{"n_kv_head": 4, "head_dim": 128, "norm": "rmsnorm", "positions": "rope", "attn_scale": 0.0884, "bias": "none", "tie_embeddings": true, "lr": 0.000597, "lr_head": 0.00545, "warmup_steps": 269, "decay_fraction": 0.68, "decay_shape": "linear", "steps": 12926}
Each number is 128 + 24 x the weight over its row's rms, rounded and kept within 0 to 255. Layers, rows and columns count from 0. Numbers have three digits each. The size before them is the row's rms in percent of the matrix's.

# layer 6 MLP gate, 1536x512, rms 0.0393, rows 1000-1018, columns 256-511
097:106095109141125090139129086149108166145150158148147150120120120124120127146105147097157114118072146134090129120112112151130076161164095188138099121111094111125145169103160148137157147130118130126108124153128125094116141120147183149109116125116108079148129127115185127136110155151139130114151116166145082150101139098121157122160095086069126105097124117142120145087136127127136128116149105084076117129107156118122135103133106134161140135135108152122117093137147172143119173166074073122104104119114139159107122111080126122118131099134114114106125119125141123129168135127083126142104150154123143101164139141122166095115097068139162061098145149152153112113129111125175131133136138163107110100143155152105101118125153101132154105114102093132111121155106077156108156186126122
103:114120151095164144134154126092110116155192100153120115098101113145126154138124078129124112154094107134132112121136142119160127078161146111157077154112124105109149126110114128124136162138069184108173169071147115077113150140093168080152146111120125099107127107138101147116162080121137122123160117172166147135106149148091133123076150081149118130101144151125140117099089135164153138168132142164109146086086115125179122150107150168087136113155130124112110134131124161153141098159131102118147129131098159139126139134169125121109115095134114109092153104114148125132143150140105153105100146168179169116121088142141146122129143145151129135138121143124140116125152126120150137137160162112147091131126139144177147112116139118118129139115149093135177112115141103131127180091113135
095:155123131121154124107142134157087124137109132129144123148136152150153174108114111083086100135154137113075145088091112100144118110100144103171131152157105095107091108197141120194140123147088148139074163172116143100146078109172167145139166135156155143142151098070115154158134149116146144133139154126138104148154132137060138117130129135108163111122144197148155133143154129157142179163141153143104125126119156164133144112110152133172141169136131155128148088110111132114158170149150103125152111121137167094137127109159115136152148118120143122122105200131112166108175130100136156133109165153172179121113105133146119098121126134124113143054147140110165135111137142103086139131094133122165123139128105090139104129146173148131109140159136152132081078118154134158105177088127102
100:103112134150134180157152151128080149139139111173101114137103134127150137137138112125052127100124156101113099155155110135125088123081120163096151127114146108133161120120147119167103158105142080120138126117167131105120101146174163132146139130106118111150106106107117125130147134083087108121143138148120106119105129124107097162082125120109101137167163118125105112143145082143113083123111147167123113109142176143129120113102124141171124094091143097164152135154158173115175123099142123145130116082145166102100075121138170156106167175175120087091142155139143137133100152104131125146105149079123151087149113118147095117170103175125124125138121108148128138105105154109156125120128159138132103161133105136117102150122100129176120107088128161141132102140105112143142087106138168
095:134141143091116140142084080117112106076145131110119114095129127125111141089146123127122125115125178104113116127126170131074157147129114138114144121153138174131147132146129130120105181157144141097142113133152078127124087130128162135178101132131120125116149156115141135099120139141117102152085141136135129155134167083125198123136143157131106119119155154091119113152154171158121069112119140161115140121145119130086072128118073067078124088120115174140109141123105148127085129143129086105156155131122150111145123156112158091107129145130169123076129125104104149134111140119135159153147138132121132155110166126091104128115125114164106168086178124128119125149142129066105149101172117137101132127111148119144124154183151141126149117114111131139160119105137121128148131125087129
103:115122151108114136140105096128092146142137126161140089114113156092163137090134104080114161149123115119115142110082138131162126134127114100130134110148116123135162143186133136142097104101136123133127153102128088162117099123113121140147122106123140156098120142110120128099106118152133147122109121119134156136180158139107130135120109124104126130153166162143165112116120136149129148174137141110131102129143141035189163131150138129124102143166128099157141127149138125110116119145144125166089137111168132131111148128104170097141108158114156107094151167154165151136120153149130113125138139107162150136119135142156174134138092128142153100106116159150120153082120140138159159114164128120156159089110159147147100098131115118147091156128127127148167101096165091134168129093120129
104:120110112144124124175165125147141119077136154091107129123116145143126130153107102079127121157138116131124102094135156140108127101147111134106133162127153136086112099147122089118115104133084131141160131160169193100120147141101174126133109147160125136093123137151154176150134119162103114149125168137129143131112092165129134136126171132113179109127119143114119168098114135125150140148116112121100096150162176106078143162122164096139087118118128161098095123147078130144126094129111112117122149113132111127138137121128139093182152163177094116139158134160124127136163120141143113066108139127124153119151069124141149127120136107144159116153137112157135121109143100155107132114130114123165095134159118147108126138163137135124145105119112140104140090159113138110104121136098179
102:141122106085139142172137115134122139165159164078098112094133118148139169175135131126160168174173108137130115134148163186127162163131134120145144129122167172094161141133109156096078122124148132128138130131120155124178119115139139127145127118125171145111108160170131118145141110087143117141138105120106136103146136134142138101113095110144154112118149110088128127105158126143134102099086121114177104149154161128140088136122117139147083102159137108102171126153111099134157169128158125134117105123142113116155131124137161149143124105119064111143153140146176072151142149130136121151121066124075150109159137104133154130128091100136106132130092078168163142139113124180123141164163135128100123120119131161103129150111143137081104126106123123106134173135194111136121164120114104
101:095175132111153098135149105105149091137132129107075146093135168155148172138128128111173166145145122163089143117152100105117097138141137134128116127129167142136154083136117143128086170123083144144105164124146088108129131143134102105130115141162148132115095096107141143101132144126128159090144124116117115134150135101104092122091098119113145163125134140094123108127126153087157120152149132131165148131102128130139119134153097128122147124081131119126151125145102113118139144154121167115136157124104141145138128132139151090116123169138135144127131102133078142130163137169109123132111150140102152162143110118149088114157101076179151148157123172103147133107103140143124114092121168117180149084124128145172118087160131093101141131110116163137139131122112147097111143130114118
099:108072125137141110114134121150123111143113119141097135131127160115138103083132174128093114148114141113080096127082097155145099138111159097096129083144113090135137120137118145105109109170136136130142140136146147132183132117119143098111094139109110103131127120135120126149101142141063131128108105147133100129104115132129132197132100133095138161131159117133191125112145110140131167096107161113138096178112128106135149115131157166141099103087159112123097167159174129174159126179148112179151129127126124138143138144131112163123131153131114125109139125156150155149128146133170089137059132136096136100163105118182151155150127119134131150072194095187103173117094120120138095134149094106128123140143161149105118144100136129121156115149108148088109145151136108107129098153120163
099:140073169139148073069105083127127147146118133136140124120148115182099136174143103105121124122137141135141139135098163120128102168170082171166128142111136108139173108128121089141164112133141116109121142159139153158125106109133161136139117121063149124132115112092120146100125148127102106072114132125106122155104140168186122152116111108138127123132131102128102159124131146117132129086110117095128108098156141152150125143164121113165108143087113105120166133107118165150137128100126122142145154109150119114096117123138096142118096169106093103104128099138101117142138123126150134094139141157119146144166174138153166099157076077162109151120130103124109129185165165163137145119124164116138116128162124104076108142135154067123154140096097108150149142123123105146114117122113120
100:145113116127117140140139109111148109112154156144128123119167144144109116141115101094146115155125145135098122087105099143105121102144051135150111160100115141116147155124121158140120066111132123122168125147077147169129124114134163135127095138089110126099101093128192135079153090160155077121166109157128131102142101106129149137109139100111135094077140145061110117144122107120144143158077150159136142147137125135106189125095109124142142108144157110112077157103170108120082161154108115118140147113135148129146113064124133105104130128114143110135117129161138096142147120143155097136155087126152174134090153152130143141117124103177180150112117153165089127147141120127168123083155128101175106141145123070191142114146147123093122146106169106103134162095160151119091094096148106
096:115095100139124075114106124162137148089123132128159146141127112115124089104120149118093150175091090149123106114174091161127118135121160116107128130099079157115130131097100124175118102098132131121174089120120148107129123109144125117113119099130133125123103122114133128161113160128091122112151145177125078151120157065119140141128172123109126146072129121106125103128159145135165134156120139162171168116135124119145125143151142103129107129132144144148174141078098136126150131133107151099157143120167116073112139164092118113140158100116114078135177101118136156135096152138163091149130113140138090109119110111107137107129189074155148128134130165107120140152146118093080133148114110122169144135087131128081144110086134116128169148123130112136111124131122110136074155138174145
095:129171106095108149146096126140152148113134151111103127109138140105149112118089105134116146104135102167157160107122119138128107127132112153101129093134152119115130112144165146113135120130120104096106105151146134168149098127144145145132112122074150125106085140146106147122139121110148139146121174170134145094087175123139147120085123114139159131121137125125113116132113138127171139139096119135083111166145154109160134136116143082138111105128122143111108118127146170140145116143154094142116120134103144188147131148082123107146119166113116106146152128134115117104135104165106124146107107137194135174073149099153134167155093089117141109150124159175177155098146122148124111135169146176108085161149161121143161118130103048117087130125080125138169090140136143077150140092182130
102:161157114115184127112126123144123109099163119139123151103118153165124075162139097129142132177209162114148099128160160118075124140107080098121157118102177117182119095111135150069123126125130144128102104130130112113159111119167103122146122135170124108154132137128140136149085095117131124139140151171087139129118112115118159128127124135160114156132112092084125122140118115127136149107078113165110135140135124116108176129136143130157163109136111162131148099114127139145112136175129135169130122126122163127128113132120113093089125071149132168122129158095180125134104106123062145076096104113093135151093137097140097091138081137107171125111126148077131117133142180158119130119121108127119120121111159129127170197123146076161130143103164134132163099112109128093087153125127136
105:169104134117134116112120151138126116100115131092089111121124106149143138109120103123058094138167117104114148173114113177114154140147130095113128133122128141107134133157118156081128109103099112071112131177142147089101139138105163096135089094125115094152151108093184167116129116075127133150115096141126147156099123151123086091166121084114155117149112166118152098139152090133102126113115160135057105152155105145136147147127138095118101124147140177086156111133121083122129132121106176176150129143108125129082117134125151114162115097071071146112146135124167136161151129116138119095158126137149096159160152138117152144152140118166152146146160144146147108125169110093124166131156166124113089137112124166083159123129123117127106147137134108126126098098161131142127125141129169
098:124134091122122076110158097090095124105125109122115149160131101100119138112124097070138167124106122130140145153101134162153100104103125133114093081093115142129122157116124084126123125138144131123132121077163122128102108123166149183176127122123129085075161117125180114140106110151133131044064120134167139113158168123123117101147159139150152141106101153118144122136150086155122174080122128149118128145143099087165098125091095143157118151077144142118116152123116138162067079138091113095119144169127101100172167107037170141140136155153160151096145147142139109081123129093127074144142171135099129124093123154116148144151114144095136147128135112144105089134136117130172119138124100102150172164174129142151135121146119102105083090125112175107152134150119102149128139145102149
102:129133144118086121107173156117130116137100119143136116135133146110160122086122122154107140168167142161131126134160075169112089102127076139126126114160157125117111090128074172147100101092102155123163098167146099103104146119117160134127168146168119119148152102110167142161082144143165115126086181149135105168167136123129119134130139138103124161101099136121142102106136145151109138130121133130110124139117164168135123146120148086137098107096138134096109081160094106125118151113147148121134114109104165106190115179165148156134160162161134103144156173112126109183104205124118163111127146101113127119114115139158114139125116187147122100167141146123141090143141140131140107164104127107133136110119094142138142114119088113106120110111076134130146173086158117091137100144153116
098:129133119133137107126132102163144117120150169121188141135159137144101146149152120122126107120126131127107136095099150132145133156134084154133117101070123159110151108100144109129149130110155133183138118136110123145104114109146139127128139092180125104076110093159119098158131137185109131137089101117118133110162101123128078110138138126129122127139128085128142129116174117133186136115108161142117139169168139114141105089156094128161090137106130170147124110155120118166119133141116129145121117054167105116105158107147120094113199149138107167113156122136148096120118142133147137120094140153142140132104151095147103105148147115112075071124159119115152096136114087114119101128153096137144135138159075090143117129128157092124129075126130127111136105096118167143123109133127099
# layer 6 MLP up, 1536x512, rms 0.0407, rows 1000-1017, columns 256-511
096:100130160090138109097114129151121104127119124106123100115126169134124109162129201145141096150068135127122165117126131133145099115124150147099142085152097162104145187114131156143097160133112096109146088111101126142136096125110188114110137122104142137142137119087153168126109148144156099175161124114097138137110158135119138126129168122128128125133083143123103129104123147150081134148172092116135130138127130157105128126099117103126119141129151141145149144164131117137097155122116128116131112144129085140135150126127079128135151133132135128140154131154102131126137129142163082165120086109112116157183126121136128150154113098139096115161130137162176151090123136105169137164154102130147132102140131109121189115076162137104199115167099073109122085120128130148155099167106134
105:113087150144077107104165086095087103148109158123090167119137171139085135148090164088134078131121169122115127125113121138137138146133086077116115135156137140113128122130127102120156146111073113197099114119133129118118164123184105136131167126118106110107109134163147114119132116115118126123126112156054115115117129143091133143104141107162121127084133104122131155126130102104110148105140125121130124146098100175130155150126107137138100100167121104098100133170149096106132126126136143149093120144145095136128120172091064146165115125105102142074120129104099137104139121121168149126105105143136175111154094098123131149085144138133121139160160150088158141123080157084122141177137138106165148136100106162122162188106133189127156134159101119127156153173133136117148158132165132
095:142136108108107151093171167146171142109130137180127091135102114110145123116146106121136119149158138141113147114149137140110137144072109139123093102140116117138165123086140169071116137109111170109152138089145107127138106158112133142121114116106115166128109121089130096145115119111122102134162123149128078130150147156124108084133136147110128157112178130096131089145167127067177088121121098164146119090113142111109112063125103152128168140104115097101116126149133108120146118120141159150156080115151134144139147130165130161091118137127121104093124162146122122113081144120108107143118151105117126139151123109116098119086117091118134127129117107145148122131130122133135093159149106112163119126109140123129101145166094103135117129093115152112172121104112104103150131132068156
097:087116098130105142117130104115129168192135132119140114108114151128117149173125135153142115122138110139109108132111122141095187127106111152117109134116132119150158095110154115107153117120139163145153153106138141151111147125151103107166137142126115096095132093125129117100119108104133175107154162110066099126100133123107105107095158119150118136137127140137142096088158104140139113101139112143134144059114118100110104109121129130159081146154086120104105134069145164160147145124185166121107135126130103170120088109122197135094104099134086128112109144157129118154161140132108143132147169114086131115138128159094134095171188108134161106124124129116084134088103130153119126125078132130145138132153172116133169150128085120128146166159153165145142178129128144092139140109161103
098:095184118167125109164157160152109149158107129109083133152133129124148142123128105145110118137109156149151123157119094142164145111129144148095146134129127071122107131107155080127154142095148114118145133118121134093113138130141108117145126164119099116158094098177098125138188141099109128128153144100129103147116134136080128111146145126150126154092119102174136132124104111123160105158144083125112137078146135135121079106135145128125156099099098136180083137105146151133148142127117143138111123139084099130169149111133126128126133115164152135106092140088122090113104138080123131162131153109161117117096120168110076154127151144141138098148134170155135134164124129128125072147130089155111138112120142120113131094134099179117119117134168112116130130153110127153155132153146163
106:107145101071094117127159137094112121142127109100107095180101121128145158108094096154170138148130110130121105080138136111150138144093147144158136083159143146111139167135142107138140147141159160143181153147125097092159136133136107074138133124170139118088107115080083103132159119066174115105124138136132128119098088156135126111147125087129104112130160119138164163172109163127129084107119129103148118139167107098111117105103166151183108157084148115117086120156124152113133131128150108144149170115136142089101119128109111122155099132136094128113110130100126119145150137125107110122083132118143162064139161128064128129104152169132119069123138097143141138154128097116150115117154094114153129129178080133141110142121145127102076145126125120153159106075092110167121090147096086
100:137182155135149135107155120123141125140139105115121141119108122110161120151093153108098157120132118155120140109121113123111149100156142162111131110133154095111103129059109133119142093151158118115074137166130121153145113125142123152117128154094099140147098153109123143150130152126125110138122089129101157128135137130073138100126145128189152125113114123148111127114131091127135102154135125110126082109176108100101130113120105107144129091153097106101132137118208138146134118111150107107084182155076143121127076128151145104143072116167177089107103153148156124126159163163132125129118090112130127143135079174141136116107130109149179120176122139146128116108147136087132139106151097123141087173108122106161149096151172167127145119117133108113110142176166152079134106154167157
101:106125128148097138149138164130141136116119127105112089125132135105110144199095089123146123086114074110137109097123141134105112126117142121169182137101084075153119164113102164157156091123117147120148133141170141136123113118113144122128121106155133158140152121121152104119131162136089168097131163105123121132125121122140108159153117153105161104127111147171086149113147156157151135102106124176094166137112132148139121114135099119128111156109104142107121103174130108122176130117127125130160107130174118130111088126149131179160122132168126098163133097114129144155173145163158156101138163124120117135141134110093081042131115119144113107125094167128134146102122097115132146123152113133162142159141126120137114141153072089142158126103119131124121145084104151105100142118134085
101:115151154128152126086119102137131168134129104107132139129103153153105114115163139098082127153091144162131148139162129139149090127115144149088172155139097118121146136199095106195143114118148115121088103113125132107112091113121145108181134159149120129123133126155132156125148165126135094108122158170147082152144088150069107131145125143122145104142140135133149100098080161136137139137174097146144137145108124153145139191134151131128144148122135115146157119152090119123114107107136110118109117148097101094168166151104124160144130147098174101123151129122148145093111143109129112145132156147109122126150118169134155103111139132115151133167153111099134152094150152135188152115147118126139100101110151128132120153128124136142083117163098149129154106149114111122121144152115141
098:130126144139131151148092116171160118128133134115143155141131148112120102197069099139114106080113119139092128108134146136154135134133064146134132114098136171169104132136109118200141129148167108126133143148103144121076106193138122124111132128141130151169115121119123124121121115141129128144141150182118091139134113066139124115110181143087100098153143109130128098095088155168173111112147099120145087122119124148166132181164115125103104135147119139148142170125127127115142083138120144119137165080111124117119108093107106124098133147085136128111067161104118113125084168142109141150108144124159155138108104163148139138173112104127117128107157147164172142160109129123103101121145133142111115121116150144154099114089139136145123121111151096161136137093089128141132120133131130
098:155127127116081126141094155177124092147073105094095124144140099106117148103120103109122133100129126080107142149143123097111088133035108135152104125139104125165104130096116092155121085135111137112117147147170131151107149136123101102152130093125143098102146118041163104203109121097097152144163113111126095144120147128111115147156133142132141155129124160139113124159137097141096136148137135113102118111094151128133104166093197081122148156120154104142102111166115151098121134096111154139135134085113135106097112123133147121113125125113122082129139125106130173190116099105138093089137146110151105087117120136137112123158156123102136143121154131126122078123122088130087143161155148146136121147079103098096143106062114143101130105134133167135105105125119078099108101147136108
101:145150125102156161144131138109138110103108106142128157135113156132126127070123149099065154143155133133120142129137124141137115100155090096144130105105129095120108136124092126112048123134121105104121145149115155122096118145104156102128108148119114178130162125128141128121120146084159129134135148110115120115122139102148094148107122165162104102155132157116111104104137153186147169112117118124110119153139109114154137134122138099116111128116155138154113132137134143135093117133127119143116134145144118118110182169107105150136142149115099130130131120127114101155108083145134128135133154136125148074151150136127139114166137112168099127135155130121147128116169094114116113112146175118105114133163134097109189122139116133150096107157150128125106122101135124115142139133152184
094:122150135131117122153138142108064104117104083105117128122152152110155118124180145182113142150129148071107126182157142131144136115170138146129160113129117130117132144116113136152138116126110155104150134164152141134176123104174117114100163110101111145144148127107109112113179146097155147147126154102122161142133140110132102122163169106112129146163156143150148093148061149106118179120138101158129145110108115153089152154130126135130111159132146151088086128127158139146116089118139106165124105115161130138112101139131132090166072140107151142164129148121130118147139146102116187139123095154137138129120146123131119155137126131109105106090140104171164158143134100151170152111088113144103094120160143145159104131166112134123135120128109084117156141111117146140145076153134093
094:156154110131144138120128140107094102102091087139115135123101130125147118135110128179115148160099115143105106119129153168117098089139107148148112114096121111126093108092147115140098158111132148157127166167110140125083142096130152133110137108105100128193161104113177129163146145162150075127130137161158136158109117117109141112159128129110107166117128111121108137136125132114112130137079149103123151154162085110128079107132099111098154161136078119147160136125134181097087144130112091115103114125138119092128151142115139080131134122131126119116159130081109110157125132158157150127135145136136103132122084128121130089120105134102157160105105094135115100134134101149130141127112104110122152106110132151113140130113177117140121152109136147115076128125162136127161131141112148
102:145125116154153198118129131150112146112127119152156125110127157111135126141119139175125118157134122108142150148169102110093126147104130125080146156164133129199098108065121165119075195155133146093137116132137174172139151080108130130107126137096158131112100145142137168098086136136117135150096157108126125159124117111118149169140141141125113159167134151129117135169134156128124128134102141180143172113106090123124159132139152188089138116089072133105154146156145128141120113145139169118136178115098117097151102127113169147118122119153151144138118125147155107150156131110105161107127146090142139125124142123106106092146133140148159128128115145145117117107149133128145171172113105159149140117141106154153041138132081116131117120138127106089095102136143135170125167139105135
113:125148168139072114110126090098141144123113120165131118146117098105130131136134146192157167126100106120098152121152130112143134096163098148135145095124119123134105119107143154181151168134155131132159095110137133180163146151152157118132157161124145142119128169125085135171103136148139139092116131140129112143140119134142140137131115127106082099084116107105098150098144137072158129130145119130149170067137135098110084118178128141174130099162081086162115120087099146158127109142104144142137105133134097140129120134133109144159121147172115113135107140118118135172141102144170160160124140151090116156088115136179119095149140134129112129095125125083081152141123149127113113113122097129142168125159106118157140086116159146098115126105137164120114143119126129088135149144119074
098:059114110152098108123038098121128100128111097090093131154126112121136121146094132143130142175148124140107097150134153073114115140101128109123107131079125093116124160138134147121149135146146091150155099181125126111115111133104103144095160136156144139120134121125114132154099146129173111101132118109119115162083113143133150103110153129093119165122097148143121110106126117146123111141129165126141142102117107128131074166147099141138124109138163109138141169113123125140152151177110126134152152158112106088115161122064101081117133108124088155134124140125110136089090088085118142183102073147128121109106095132135134168182103105094149124144133108168132106094139145178159104121109138138144089094127132172119196108110125125131107139136130157114104108103126112170107142087124097
104:098132128133132124178093117127146126128134101157143126116097058157120106117174125159120104110132154137117091121138168076104124110157110138140186130137186124144105127153113131129125167139079126142162115119115144115104128102132080101143144129126144095110139099094139151124113154117111106146097118124167122129101108114101128145079132157108180101127177147126091139154099140099171166109134084136151129062140124106155151095126154123088133132136105118129118126142126137087151119152109183153129127142123091174150123093114144156110123114123121101128112099131184151088147097114126106136094114111138158166081127103111112113141117164126154107155166086102096083109120144137181099098147160132115138153171127099128131142138119140132136146119166165135120114113160124142112139114162157
# layer 6 MLP down (transposed), 1536x512, rms 0.0372, rows 1000-1017, columns 256-511
098:169105096097118200110125138130124151118106142108136111093134112160114114138124092114111180116169117148123103119134117088137129086112128138137128139134145165128153114153136145110110091140140136127128112105105137125106131095170088132116139138125107161123136135138146106128131127123108166149059147141125137141158110140182139145105117165172114090127138132127145136147137154146108127159171098124135123141122137106102128109134127126103131120111125091160113161104113114094107114123129156138133146132115095117146140148155148145112075121121147085157112142122113121150095156165114132083150109112162121119099110113107106111155175188085079190153111145119153162103162172131102122119123107133140142142182144149163136114147104175096116098089135179111131112099174181144145133107150154
106:149182107147181147132099138152103121123164130151160155153100095146175102144124136141095140115139131114120122159082130093108138123144151109172140129123126155130137164112126118086143116157108134122135166116115109145120120147110126116134134143141133156140126145126141110152135099135178121159174130109139132123135094138139135154159161136134137118151118116138114149117125135166136153149173195135152100124122127114109138152140116166100193122088099148121128114135154091143131115143122147147175126120178140125166132106133176117128107115125160117152087127112160119169113137155128117103142100160155111142099124140117145124120101106095088121100141119140146150125175088166082150117110134111106062105108156097141092106121090107119089149116154148152139095136124110148102127147115118
096:130130115156150167133101100169092109168129146102116133144142145143142146151137155147110147151099133137137137130097113107127106151127183077130131109102152123118095134153150144137119132118148122141108107157125114099123145096160121109135125129119114132127170151136134145111138153105152129152120124090138150116127107134097155127136118117104150140157139171167130158172142137143143165150100125126096136179091127167141105151143136143109127158180126152156121178110140133137087134159093112151149101104119117091158092123138115112138108126116125151109124133117140129157148139093118120083186171121147157083146116151160111079080098134129131096127145141083122124129122114127131155170103135100104154115131090119126105166146154162141155131172124127169081149108126152126116172129125147
098:168153110121126113104114109137170119107149143114104115155118115143109133089138141138170110109124135117138136150140104101123142159083112118125118134124088119097170144147088127128076171133083149104130075135114079130117105158108134134100126134114153156127115134113139113141167133140081077119146172147155111095125112128136113158186100138133158121107132170105082150112134121135139134090125157121120120095123075132114130161137100076149125132120117131122110099141141132109156139100113095119128150078133150104137159122128107099127156135130177096125128143121185143147110101152147094112114117114122112119121142155100096151118088138115165128130134146117140135104140135109152150103202103094118133144138133121111101124102148111126111148112117117124145077149147123150102118127132148
099:106098076167153115126135132136117117149146111134102147144116130141129115110116158107115129143146114132117154108155125102087089172136096120084132085160093154120133129117131126155121148131130107162131087149077183173112126131134163105122127117110124078089110145101148140153112115099112121153088121167089153113152114128142131149110123120095148105112138101086125130098118087119104109148135128132092111164156135108134131129136110097075120148137133120183113120102058097125131119121118076145133162131172135185124130078130159092065129134076142154141147135128123188146155138147163120135122101123147110150142164108129152111100106119087120169149105132132118121121152057133092116118198143085136145141138151073097162108121103125107148131137102152114153132158152146137140132151124112
104:104137168117155115135071118104109127135097127123154082146147144135161127091069132127098129111154166094118121133113115151163141109133117138125124105112125163157144124142129135114126139103128116132123103147109135108144098141089148140095095155169128129109137155132171146119134158162143123129156130076149162115131165112177143187142120137109164106090180128090120114136123132175158100135134108144142121081110120122112140119124119154142127094165146170125092093161135133144122151117133100082085139099140100143127177120116191128080086143149157118095122109128166109145170139128140107150155161093167129161121127150150125126128091088114163137144121104127127142137127163138126100160138108114145143092117156125150092129123128138153122153137136135085141129129100135135098099095141157
102:132091095110094144155117119184123157135130125117110158120096161168179138122123118070133132148137149108138134137127153157136147132113121122136157157115122122117154084129133109128104157141107099145142157145132096106127154137097109152141108145135128135136137136062139129130112134111129138145163133162134127131109130135127128122131103122099136104088179134114126100098117120142153139118105116162103119104107116146130126117114062128116085146145154136131125151114163116143100164138106104129073092112159130162146113159134135129113159173140096169111131133167120125165136108108150151101117143152130145132125161136168122159110133107100098114102180130149127176141169146151107090146129124121112132105173131170171100120145110129178111180090105127109097074077104096126106169118111095
102:129156133120147128163132136156121156137122126144100117126134135144154106124092130134100116111139144082120098176137092128100093168151116126157110151087158134154080115123137140148118129160112081111131119116107151149139107102141173146097102151126132140140127143081140139107133123148153144135118154119100143105166128128138139099124116138102111155124153103147109091099117165129115110124131162152131118161165107140131087095182164144116103181073115143139084161106140097115110132135121158153164147073122154127122131146108136114144101072139124131128143148083130152079114163146108147105097172169122151144145146160138111125128120122127142124100148160129188114111142116129172098129113112122152111122154103119099128097137086194171126106157146107123082078112105139093138090159145112
103:123124118092112156128135144117133135143127104123135160134149151101181109128171097120140134136104148094137103130087132151141118142121131105152074111153116120124107111105122106148123097151113159113171092108140136152092187172096166140110179125144125058131175139114145131117153146131166142104079181141147106134112146149140132090117150118151142139116172118119115122098116115147097118125145091095112122131117140128111162132100120085125146161144115113084118133119143082147127130091108107141178103048094130116095142113148123147113147116143135110143127138150127087137130128168149113173126133121145113139102137113147123136138132143109179158136098118117159101106103103121074138119168128095114098100115121123106160148086130106125181115120120129135137143076131104104144161161144115
100:135139132122166105111140141118139140123138167141152109123105130163118113116154172097133130142097112124180130181128095098140129126171141139161127152147144137087099145124173146111119121080092116129129126111139090115152114112121115137153142086125160108128174121120129127141133128125158086099136107112144118141138113134117120124093120126150114138086125171114122143120123123109101115195071179121124155107166128133132112123133135143112101076114141126197113088149074155159139141114159117136091095120115150112157149103142107099135153120111154125124124079136155107148147123102169138093146119129121091142147145090090122118108115106158114203150088162108106078122121157099152123096098152132108135116120103151113153077135106140075133129145095141105073136125168123138149139116108150
100:128127133122161101154124112094108104106120130148109102127106125123134115127138124130139166108163135140117150101102112130116130124184145165101138107140121077089072160139143122102168136094120133174161116076136116134193112131147159193095146136135129120120168109125049128084115120131150118151097110087116176110113118120083104092099132130102123142133160127158119140134129139101165117051076107136141104139112152118119144104133096138153077084112097144126137146072138142161133100121130120115105115150143155127113146117094142129100157146136090124096095110108141087115142085132133145158115130108128176104133137117151135095140085118144135116148083124113129152091109149116117113169158151143142150112136130132112131162176176110149150106129110129096151136119107127162131104151165111
101:091151155106138117111113094137139132126174098079110125060154175108099121142145125088156103160150132159112115089136151131105122130152153102152152129118079134143105175139099124072120133113146133153121142137151110141101124066153130116120140120151120083141133063157114153089158136112132103155115156188158100111129108126129175116133178100111133096128126157126080150126112117123149104136135126128096084103155157103130158146106108120128136096098096131105076147110127110149089122114194148119110161126109150080100144140137158105150146100152125160173148125135120124144134127132126138135124126141139171150142118143150177129111178137102163087129095104104155131116138167102097111115134154147167120111129129119134112099133155161127134145090074126116114123145160102127068076131106110
096:132133133132115073158118100139149162159135130149093129119107111120224105117119131110118083157111103147129101113118104112152111124094167122132124145114129114137115122149117108106071138116145116143116132152145141120161140139116097159133130153141100115124085144166135096151129142124111156119131119147163095124128143128131139136072138146148113150116108139103106132073110123141106094153141121134128115137127148123160119094148158117166117137121137129141161114138128122078144088149150159145166112106106103140184152114159120137114142088119137129085125120145122156121111126131094121145108140128132131115131122122152087132155134162165148112103161158162162140148169139119109170128129182123107118124083083131123120099074158118119125109103152105088099131124122131152114161109089146
097:155111113101075133166133152132141163116126157133157144160140098125105120134136132133173146122135142107163162125104143099172130110141156088162141146148137120117145142140119131104141086127139086167128136131134154124114150110126158141146088134120139137099129146136180154125091150146129213171098132138149119148153116128137129110072142134108152116139131102108120136171168133134119143107118100144102143146131144108141118154139126111130124134093153133115118087098127085092138134107130186120165151149135095115091103126150157134125123111115095168133098111166153129086083108149133151181114112149127104188120132111110178110147141149121125087159153128084113153121108101136154153145129186109168095138135160150126168152116121115112143143164122115160151154121146122155129144119178145
099:116171153151104139168101121141099123119130153158106094094142112137109151163153142114113121155118128112110129150127145195143149124134155114099115141109114144071109141144156152156142103127092137148130147128095090127134130114118126111143145122171127115141119123139145100144146103103107157154133126151136077126137119137143155172151137176179115159086186173146105127118128117103146117174151138057111156152142105147116093154138118088199096163112146151125102163103121111154146110173083086101143126142116090127103121109131121172145133132093160121101148140135085093108162118111080122144147092187140127134126109126164117113063142126147089123125149156113114104143153143135121126108092131146126093150122156124145159084126160124136135148153114149181183127113163088110142121134143136
106:148133109098126141100142105109140091125168150141136102116169136110146135099178160108148115115132122117102125107117134146150121107097081104151147172158155109150106120132095157125128128133160146126135108118110138160136105163096129093114158121115140067109104151085151106133137192150087144127112115114160102127130127136110189125125138113120155128126103107099114131125154094117121167094136117136121144144113150081101085135142104076137117112145143165123138085126100121120127096155113115112149112141090148120156102130123141179115119122146102115100120103114149152129092117114110132144107183139145130096075113140130124133112149132131134134091103121143116099122080128121138169128136133110157119104142139123111132158133104139082141113156147172160109108083110149124134158155149098
099:148159114117131181098141122102129161089110151099158118114077140122094094161112111127145114095111093129149145161171076144099160106129118125150107099179105114168155152101120094160139170147163141160088138100119159144115122100130192168168110100109119147118135122110127138126132136152092161149118100142096149145109135192149126125151097137150142120128171141099142112138115155138096130128094122136093154159136111111145150103149135126098124165110063131122128106156126105100139120152120109094115088136122116163087144128135171155121114112099101111094115135101108177118106146154175146084132107151106137133169133102136115109122137136158098140130179136134193159131113119121142127140158162173163135117089170159159116138093114110139112177130141130107133130142130139147160113147146108
105:109145127133101159125145091150093138141134112149123125144122154124165102111132124126134139154142134125129169137077144107131118111135173128102109152149126135120111098143080140135165097137139109132125121135105139110102152146102150076130134118199117137104138165207157148145151168134153164160127169075100089108115110139169119145165130107114113148168131123147133097165135159125124120133147120124124137173121159095164154136121126147104117087161155124100139153137127135141130167092148126132129156166145136141112131096112147146157151112145085102103170113126106166169130153096114164136146088096099119104134142138128141088113134132089099135159148123092102119127126081136094118149121138122105147132049077174109153163096132111125144128130131125126118178141117126084147155137136129